python train.py --d_model=256 --norm="rmsnorm" --positions="rope" --attn_scale=0.172 --tie_embeddings="early" --batch_tokens=32768 --doc_mask=true --train_tokens=270600000
Each number is 500 + 40 x the weight over its row's rms, rounded and kept within 0 to 999. Layers, rows and columns count from 0. Numbers have three digits each. The size before them is the row's rms in percent of the matrix's.

# layer 13 MLP up, 1024x256, rms 0.203, rows 264-289, columns 128-255
099:506530545481513501544428531483523554524549479431530507477526442525501517561503537467551492502526454580483521508547462420489517555533462493425528565552504493511500591428527498499557539574560447552541504447473397510518526510496509519559500474551574517516497459452483437595562457591519478487483477504483539520472518445532479570513539524497593464523512426475518525471490533562457518496431
103:501481489503536437520489544479518515533487498456437495502494473527441484541492551520511568513525510475507513529481475494452510503566440484453467577600447511441473562536500486469465504499487508486508486511526474442417529532511483509513479390460516509573454498611501432442459504480499550475493487482463506522513487474471566464523512467460477486515440357565471497487492415502505479548481
094:468578429470451532526483501475558478582503472493433504553476497589540414506550525448434495510512547494510585558513468505512538547535448508530466456506467533474503508504574455529547500438477490482500389520480526514599560550541524482492424526478533515486403533486509523521484464553514548508535495534514478528529495532549543494548479513509523438513495525520457527598460438516437514474455
099:458455542507476453591507546463500484560461485455531437506444475475366481417477505516510462522455511502473514540545536463472489408499523462457470497495497511510456496532526518430508513584497477484456519496496420539602511490527555499552495450576512567478520454500529428517559486475501555483502529534401542541507506543498504600480496530506508550498440483510482548494482519442481546498517
101:518509442480490542566457500491539452450555493500495489418544501526517465547429587445473532498453517537463523537459459547540506542504500461505520494490456530498500455554511477582535540404565472505462504496485523458450525503488531527513511461487588538555428492487500468396527497467465524515550429484519433542512529556499496450487533551525568458524484561471519528543462444458507532481502
093:525486507442483545476509551508497459586524502471444537537560469527422410529537574462495465513435403467528422493508537489457551470543530470504541500430473493596495481484502457449522460524505524521453505386478604532407443474542483493532534545484476527445425481506461498489509492484565463502532496492521503581452449518569500499518484532442457494442462502497519498547501486486489451485462
099:456433580393383489515484465498540544488501516554507467519491518490523534515546545605458448570460515453484548485509507485530472516485517472441506592570505493510567426527481471540551446468479530525443439514508431438471449530556500507492485488460466516468509512525571578477507517440560516513520417497498474528542500470510473524473531499490464417451511496456455554482574500451553524497509
100:505538492520489480510510554437588515451481552546510548503561525489546444496486571569495522561474484472459501454443515451457541502540532498537483551499525528503533455478485517508563536505509521534545500527532491513601477501461451557462447466472479557539489530504510543537546502481498460539549446484460566519454490548500498527575503532530427537459511505458553515450496506508494473471630
096:477532520491521509562543543474482518527486495459543555591425563498529546524503510508503453431524491494546536452524515429472534517427520452524515472497580460546492527549504471495491452451510453524508539484537501531484519435483497460562460526543485517519597466508507559487524514525500480562558441498454543494493483497549481451533563524545471500497509501602534490500496564572470500456563
105:487526504497484436537420555555453407417465525546491478491481486522453505464483551479507490557515505407467513512520490461458493551427482494458450491466455548479461529450537441559493523468532520451481543439440546505410524484460453465510480498473477528453506503433554520530535491491468487493469519507443457455446559492495496507496526504513501550444491504529512602484500485515525462492552
107:466519529481456459517476538524483599385466501503490549527511483528512494447478579452506520469479494544547439522518496494504467386531529523524529524510466496526507535546500487538532573480421482395512496512499426462542482518522470459569442516499490523547520551461517531528524536476519502472474547471497468477520496440537510546483483504513497510603525419504445524505512459574512590463507
099:481505504545457454524494516504521474528516506535479449519508539532585489499633517558500524509449489434531439465431543515502498456485515471546482573514478446529520511525488477474436466504452502569524558421512491504568445479488513592527570446513488452512535446469517507592515407477451432506519512500539462471549449528566461389474512408456527561494481489542473473458560539536511472534465
098:471550491419506445411549398476527501551525586551496475468548524498493566457495553509545420553491379422478538461512508569483485570567497465466489458501558448527531566511475510524565518445485547503481521498584484599580510491461569474480461478480585512614539552501481575492500492483463482536496506531485467469550516578543457488527497528523504499501519440474458500506518518531512447529567
100:474499517474549499523444584452543499495508455431505561549460598541433448451550460471484555429528441576476518449507522446509490522502526500506551542470480500477510520519492441511455568531465476495478569528611407481453491500432491443408521483531510433503453453491490508428464516492442478572520486463473482501479485480435435440558513440539454455505475440532482528531447504466529470492484
097:479578525475449496550497581507461550546480475525525469511544517538488416456576496487423496507504497497431508599452504517524521475478431509447477556442506479442471525488463511502461566469508473406539484505503530454495514566503469436541432431503490535572557530457478501493533542553553558444543460559569531433483503517532452456478449515429482502498481503492511461483477526452496470454463
103:462501505468556519481524481494504519456524451493489522481538512542451522576475464498510514471534448487459495511575489491523553471516538551478529526553549561511501563503523488518513424535487514506573486520512430479547454555447486496497549507492446515562459419530582505516475422448440509548492547559462494486596463477440604572519491457525487569468417590530516464514486510455546502521567
096:436528495545525511508506568536468512514526442535549513554510500530533525536547438521488418477500555439457509511485430506536473478523483486578557437558541470462502463537470481423547578455450494579537451546512458458505508501504530515502546434444530519486494449460472484484442504567414507489437548515592580515504520519533487476501514593440543523513487518470473460528532499465458485505621
097:568446468505554569497546487527518449482544539520499522493495463469500500513454482562474525463577427485440551563502535506465471422417480488457542487523460521488511454530452508512488433553494493513524441466482519488439472562492448465491555489458579523508564525501521469497522493526529507482479553444507566501492505547467485431474459462464501596488506440521555547546460579466490489438519
100:508497555479435523580522525484463429468531517564519453443497479492459504461490494537466481540495509536515486544418394541524423551549536462443429497575547481487500530436464442520485537509456497545523429541549534475483551426452549503448522484542512521483470471491481486569605572555506560543565536536513525481516493500492497506519446530504509527508507521496503587508463474502531489528548
099:504498507470478511534501534484514513471465503542491488473512481504499508481440553514490486573478532547500500506448539504506409510461493434438470522514389494519479428403536532512493468544496444510483457479461470494562471545512501451512542546549523505455507520484394531542478538491532456503479520418499506499518417486532587528489531603505466551546452587534491465522483472610493505586527
103:517487495546522500536467526534498516458498455502484534481524510530475471485500486476542526472447509566511526473448504580479499517459534576582439548543465543447444529432514530491533491494459445471564486475490372525544488459560519422519465443434502488509457480479532414531472488504505462558497539480507460493498537538528422463509460538545488483479528469513585537473476527493507514487551
101:433477490507456558483593556484498546496578573486497580498434492494486489489510510553544530583547483535437548532519509490507536462523461479486491519588461465572468468457551509393527480518433458504474536496555473438468508514506464459530535475478494525522489493490508548491438445470489533501550423455575514492464549510508429558491471532551507432447514508459497539452538451557453417503602
103:475545510529566429521545501463455524546535441486520517523441470518499522494440492489449506499548520533553444532520511478509533555475549481516503510581469543469589510418543537459457481421496435459497547519567480464514444485547617549432492405468519464583471470417459547510518499533515531557487501435447487529500567573467528561510489420510510460572453520498506526458529495537487454423584
102:493570501469504487519507453543435549455578469483441499424533498498472524502493506459457497441498486422449466488545477546461576483524477514537426525510523559434433421496512537521477479539408419501491514502499441483549521510612436491536578576521543541527519499531461508505510532561499524514521502555449477508506501469493572560529505484487483473468473506436552555462502508536476429468514
101:422540495543541488505483561501514529401457531512543488490498530473464531508503436509489470487477524486507489514512440428492481401482514454474484486561480524523481492521483463524512503506379476483480542536569484501493517478544494504540358469508479467515502587571516469477476465443471550501536497520489525461462446543513498529514553431443509535528548450541465489520459492482509443455457
091:498537426466466572470502489528538540538449476537509492556538451540445517447466522506516449492459524426494541520550457523531502465480488481499493466501535518485556547575542459590430457541489515548457514486449495494559524513478583509527515489491512580514478432470486488537502462447534474506496549520465492452474633477510413447528504470444450471501463439491467558459510528529488544529496
# layer 13 MLP down (transposed), 1024x256, rms 0.397, rows 264-288, columns 128-255
098:544535528534486503494548478527518539489530511550463451509529494573503467549545511430490460515496464540496485563466432595517491555477460523494486500486507534530558543485488488464517412568546537549523479471515447502473579506499451535554463496534522444551477456413540540517494492573483492507379469482537517546433545489542465502487420564477449440429494436425505491492522571544492556537520
101:510444514552505483530559520519445469525561564472423499546470561465485553540509539514515546494471514518452467475456517531453555515547451502531517528539558494466555505419443576459506483530485534521517503510527472535526517530537448457492452485461536574447498502532544448516450548422465510617509484516504491512512558459529495490475491531506518430509447462564480485488504400530498523554515
098:512504477571459423517497444504510518503490478445487498550493468542424489477415490470489524519458630453479395440470432520492433533539414497549481523473547488530498535493544409528492522481554526498484460524470537483502545429459501521528482490377463480445572472469539537462550539506485484526536448520535496562486408486485461526501557511493508467514494520546469478455507524510578452485509
101:541532482568489508494460476505489427442516479566418482547543521475516497490510410484472519515432553474486484464486572470438521446479560500539422427536503524552511501494498499524542506517490507498381526524488495459543421535449523534551499478478503542503483448507531467497465467492459484446472468574419569520497505534503513533485539522470456514475454559522452476469409529497427593525506
104:437404521447478544513504515476556486494495523504475545461511495528513486428533516565464499553465549466489495497543524561489462543534485444509539445523477535526539505576517467529480538450487482576506541550492495484476528470494453503510523509503511485495456506506464537429529490402536512531482528469520558532535498502500478448474564503528445530527471554469480503553504490537451503498487
091:505476488494466546444479481539546515442521521481478506454509470481564542498456479520559458548483425506523479494502486478455484467461479513488531514540569504505441405467455514576490559560469521465514575504557484484462462484533575464485527579457467509481538590437496481564465473498495546504476488507512534553462499482450542542555484548499592483487444493506488496501520444446434438511517
100:463513543477527496525484532485507540484452498520427468479459471454507526545503481459498572479468415520505536569502570602437462512566523550489486505493466528537524470442538432475479538457490508509539432498551434520419456492506500555513473463434497456544499457505491467448579481438505510506509509550491576518544495526523499449454507463460443453525489438432596516433563553443541450524536
102:506475466451517507476574554493525512451523498583488534503471509460425477500503501547438508531521494534576503511499514554439507423486464443446548460486464519493455513522589481527516440444515484498506452466475548514422572512499494478504556495471426479592583456516498483431474537465521442464461568401511539432508597480423505491510543475493499550472521515528504506422484519487467438493456
103:454489493481496583602540545526414437473530459524471501512498469499574481561472482545518422506501504482478483490517563545459569435496452482517509481487504409540453431493398475461524525523478503493471503478492515531420456490550487572491477399504516532514552505501503538520521495433470473579414478502419514559538473470534502457524567526501565465499515485581482519496551524509518531491493
101:421518531472562504470527550500504461469473441488449444460536433523610552388525483503498492527464546523481463507476438474493491487531478471478498505533509517508554516490531403483551508476462529490497494471542500500438529489430546470501481448428459533469527439480520445525515490434509444522434476472487524471548458427432502455519517564427475614493493540565465522526499482471435511518554
107:462528508543411509560462561528508537495543487520504464402507486460446490484559455492550514549546482462578445464529530461507548457497497540480503516531497492553537566479447506383421468453440442520578505508605448484473478527499564512473486454469515479454492518463538552567405537480499514533492448409524501508524464518498503521489439561502447451509486446552426457492562496465557507450433
099:539534559468549495476461515473456420500520511546509495502487493479493514533424484534506501471520446564534443491517474529404548468478501479533499510531439467501580587510450501482488487474494506491577577508525489472574436469517521500521558507497527477434496456375527537468441506476500505508521596536587478485499541544479412464417526485548468499614560481451488517531435469502532484492477
103:436466497442504484401519485431516451413495527492510540563480489475523571503527519439462468487442492534497522557559485491471608465488487496531522500539535524501468540545503410574526497464532536439537431508457477519470536503497464473502459491462506433529484541521528537490434495451514586511575519521506541576511449498535475505511504532575569540470537471473507541500510541427507486546579
106:449536438459485464524486498555447555573512493413418443520524564464518504444533476505517495469466524496487540523542519492478482408466531489448490505494542521501496510436543514401513554506448558479484525513529449506487510500507519472500586509484486473514419506548484537448480567526468463488511508516442543505517531439536525495589414465484493520508471531521422462509447489427484442515500
096:533480481476479516521536456561452553566516486503478521570544508487541436534481487443474497499504506563565463513409516459538506525482423518479509508517457543454516476543513536524480437553538547545505534536553479495473483547491547469484462497487475512457580505450515561521473625524464470495476547493542507516469509406490474523458404534512547499512456529494472508471537452523511560423517
104:453486490534476478612549590533482423492556507444518574577531533517508494480516517522478514515559496516500499551559470499523541525469495493501465503556502600472497434453449486530466495399511525482577476463496501510530430485542471451498547533478491424463466475514499633521512516514476505514508557518550490531495414496527586497511471494540521507473479461497489454506462539500512432519532
095:507465524496456486521500509383526498498459486508431482509569518546438485482481513482468504552424550496531504505532479440483535516449446544478462494477515489479583459499534499515558464502499552467556464464425446462467492474407512479476524509537538544442485579437563457517542490466407495543538486479453500502440426450532563561488520513461443516503518462476564500472477477496521556546486
093:511495518517462503449514590486477498440477532477495512454540467419531506453502480484524455484420485529450500416495536457516583487531479598550448452572479491540578484550487540449489542498522473604536455495531511554453419489465515511486509477490499498538529511419447491466509538514528463557546508553555548520509526510571445468458433517512574457515551428505502524534510511529490523477482
101:468468576468519506478506554471582513588456561497421494512474452474444482577443571545475553501491510486529445492486469443522416471494487483502511517541474544532481589478503433533467404570483500545497508440471469574420578474531472528453464478531474516468455553459506521447535467469486578551498565442435531492511517541469553474488576485499501494562470521539499523515512501477479499557486
096:469530533532466463522517565479532542479495536568490543603468509527580442533487485488584481535468516522531460457476619421472486463513467485574452501506564420492442502379552487431517512555548471503540500548492507557452540558494493428503571498479607509475459488517514502425433610516418521510519519481501465495548482506448498485459524450517483542512461493460530441491514496442474526522472
102:435501492519506489460534449490453500437480547467477515468554515450465523457531375467541476508514522506449542518535484463429459441546464509483433539494435534531540454496494488462520490534435458481482480484537493496474589494535501496506500454529518585478424525455470410472508486459503516504467526517536469509468567498465479499569445528492484489521539467490612541519512535471453438405579
102:494552412502485527520521502419511468509458503569512522458561478494492588526527475468524457484507490527491432527469532470501580470556445507461526507507526496479473518488478515497569511595505475482478485474566506509504473520412534497522581464459578518534514499495442486478493524445488553446518507469502485498463571486507518575466566534482547493519563514519553424549500515517459464490538
104:448525428517462531540505527463454582492481470431515451501509423496513527516421524470507481524523533515460554451515545584397465596507481563518477497531487500498510510528526504531509518600475483510516542457470473540523451453510569535487491442586536436487539542565498560570516453492470622462480454428466501469512558515536540447470500490441492454526466526556483575558560464528472476417507
096:519544520503462478431516431504494488506521509601457510457478473507529543468561526486489456411430608453506499492432419531498500533525478464470517441537520508500494507529492491479489512531484503541513515515534475484474558454524460463488626502481497546500576467524462528528490451557452525567484453498445459496512500482474537531490446463510564496507579466493542532422500554551486491510502
100:449491503504531523532512529480589562505482550527497502500501498547484501542476539492453465501563512433466503543447507484519469557475471599542549487495469467549537567451482472514500442544501527434544523553566560481572491527524486413541494442568451479516464504430486523517502532523607508498478460487487506485545417488491452514426508539518472445540493571527458522413522459503541488463479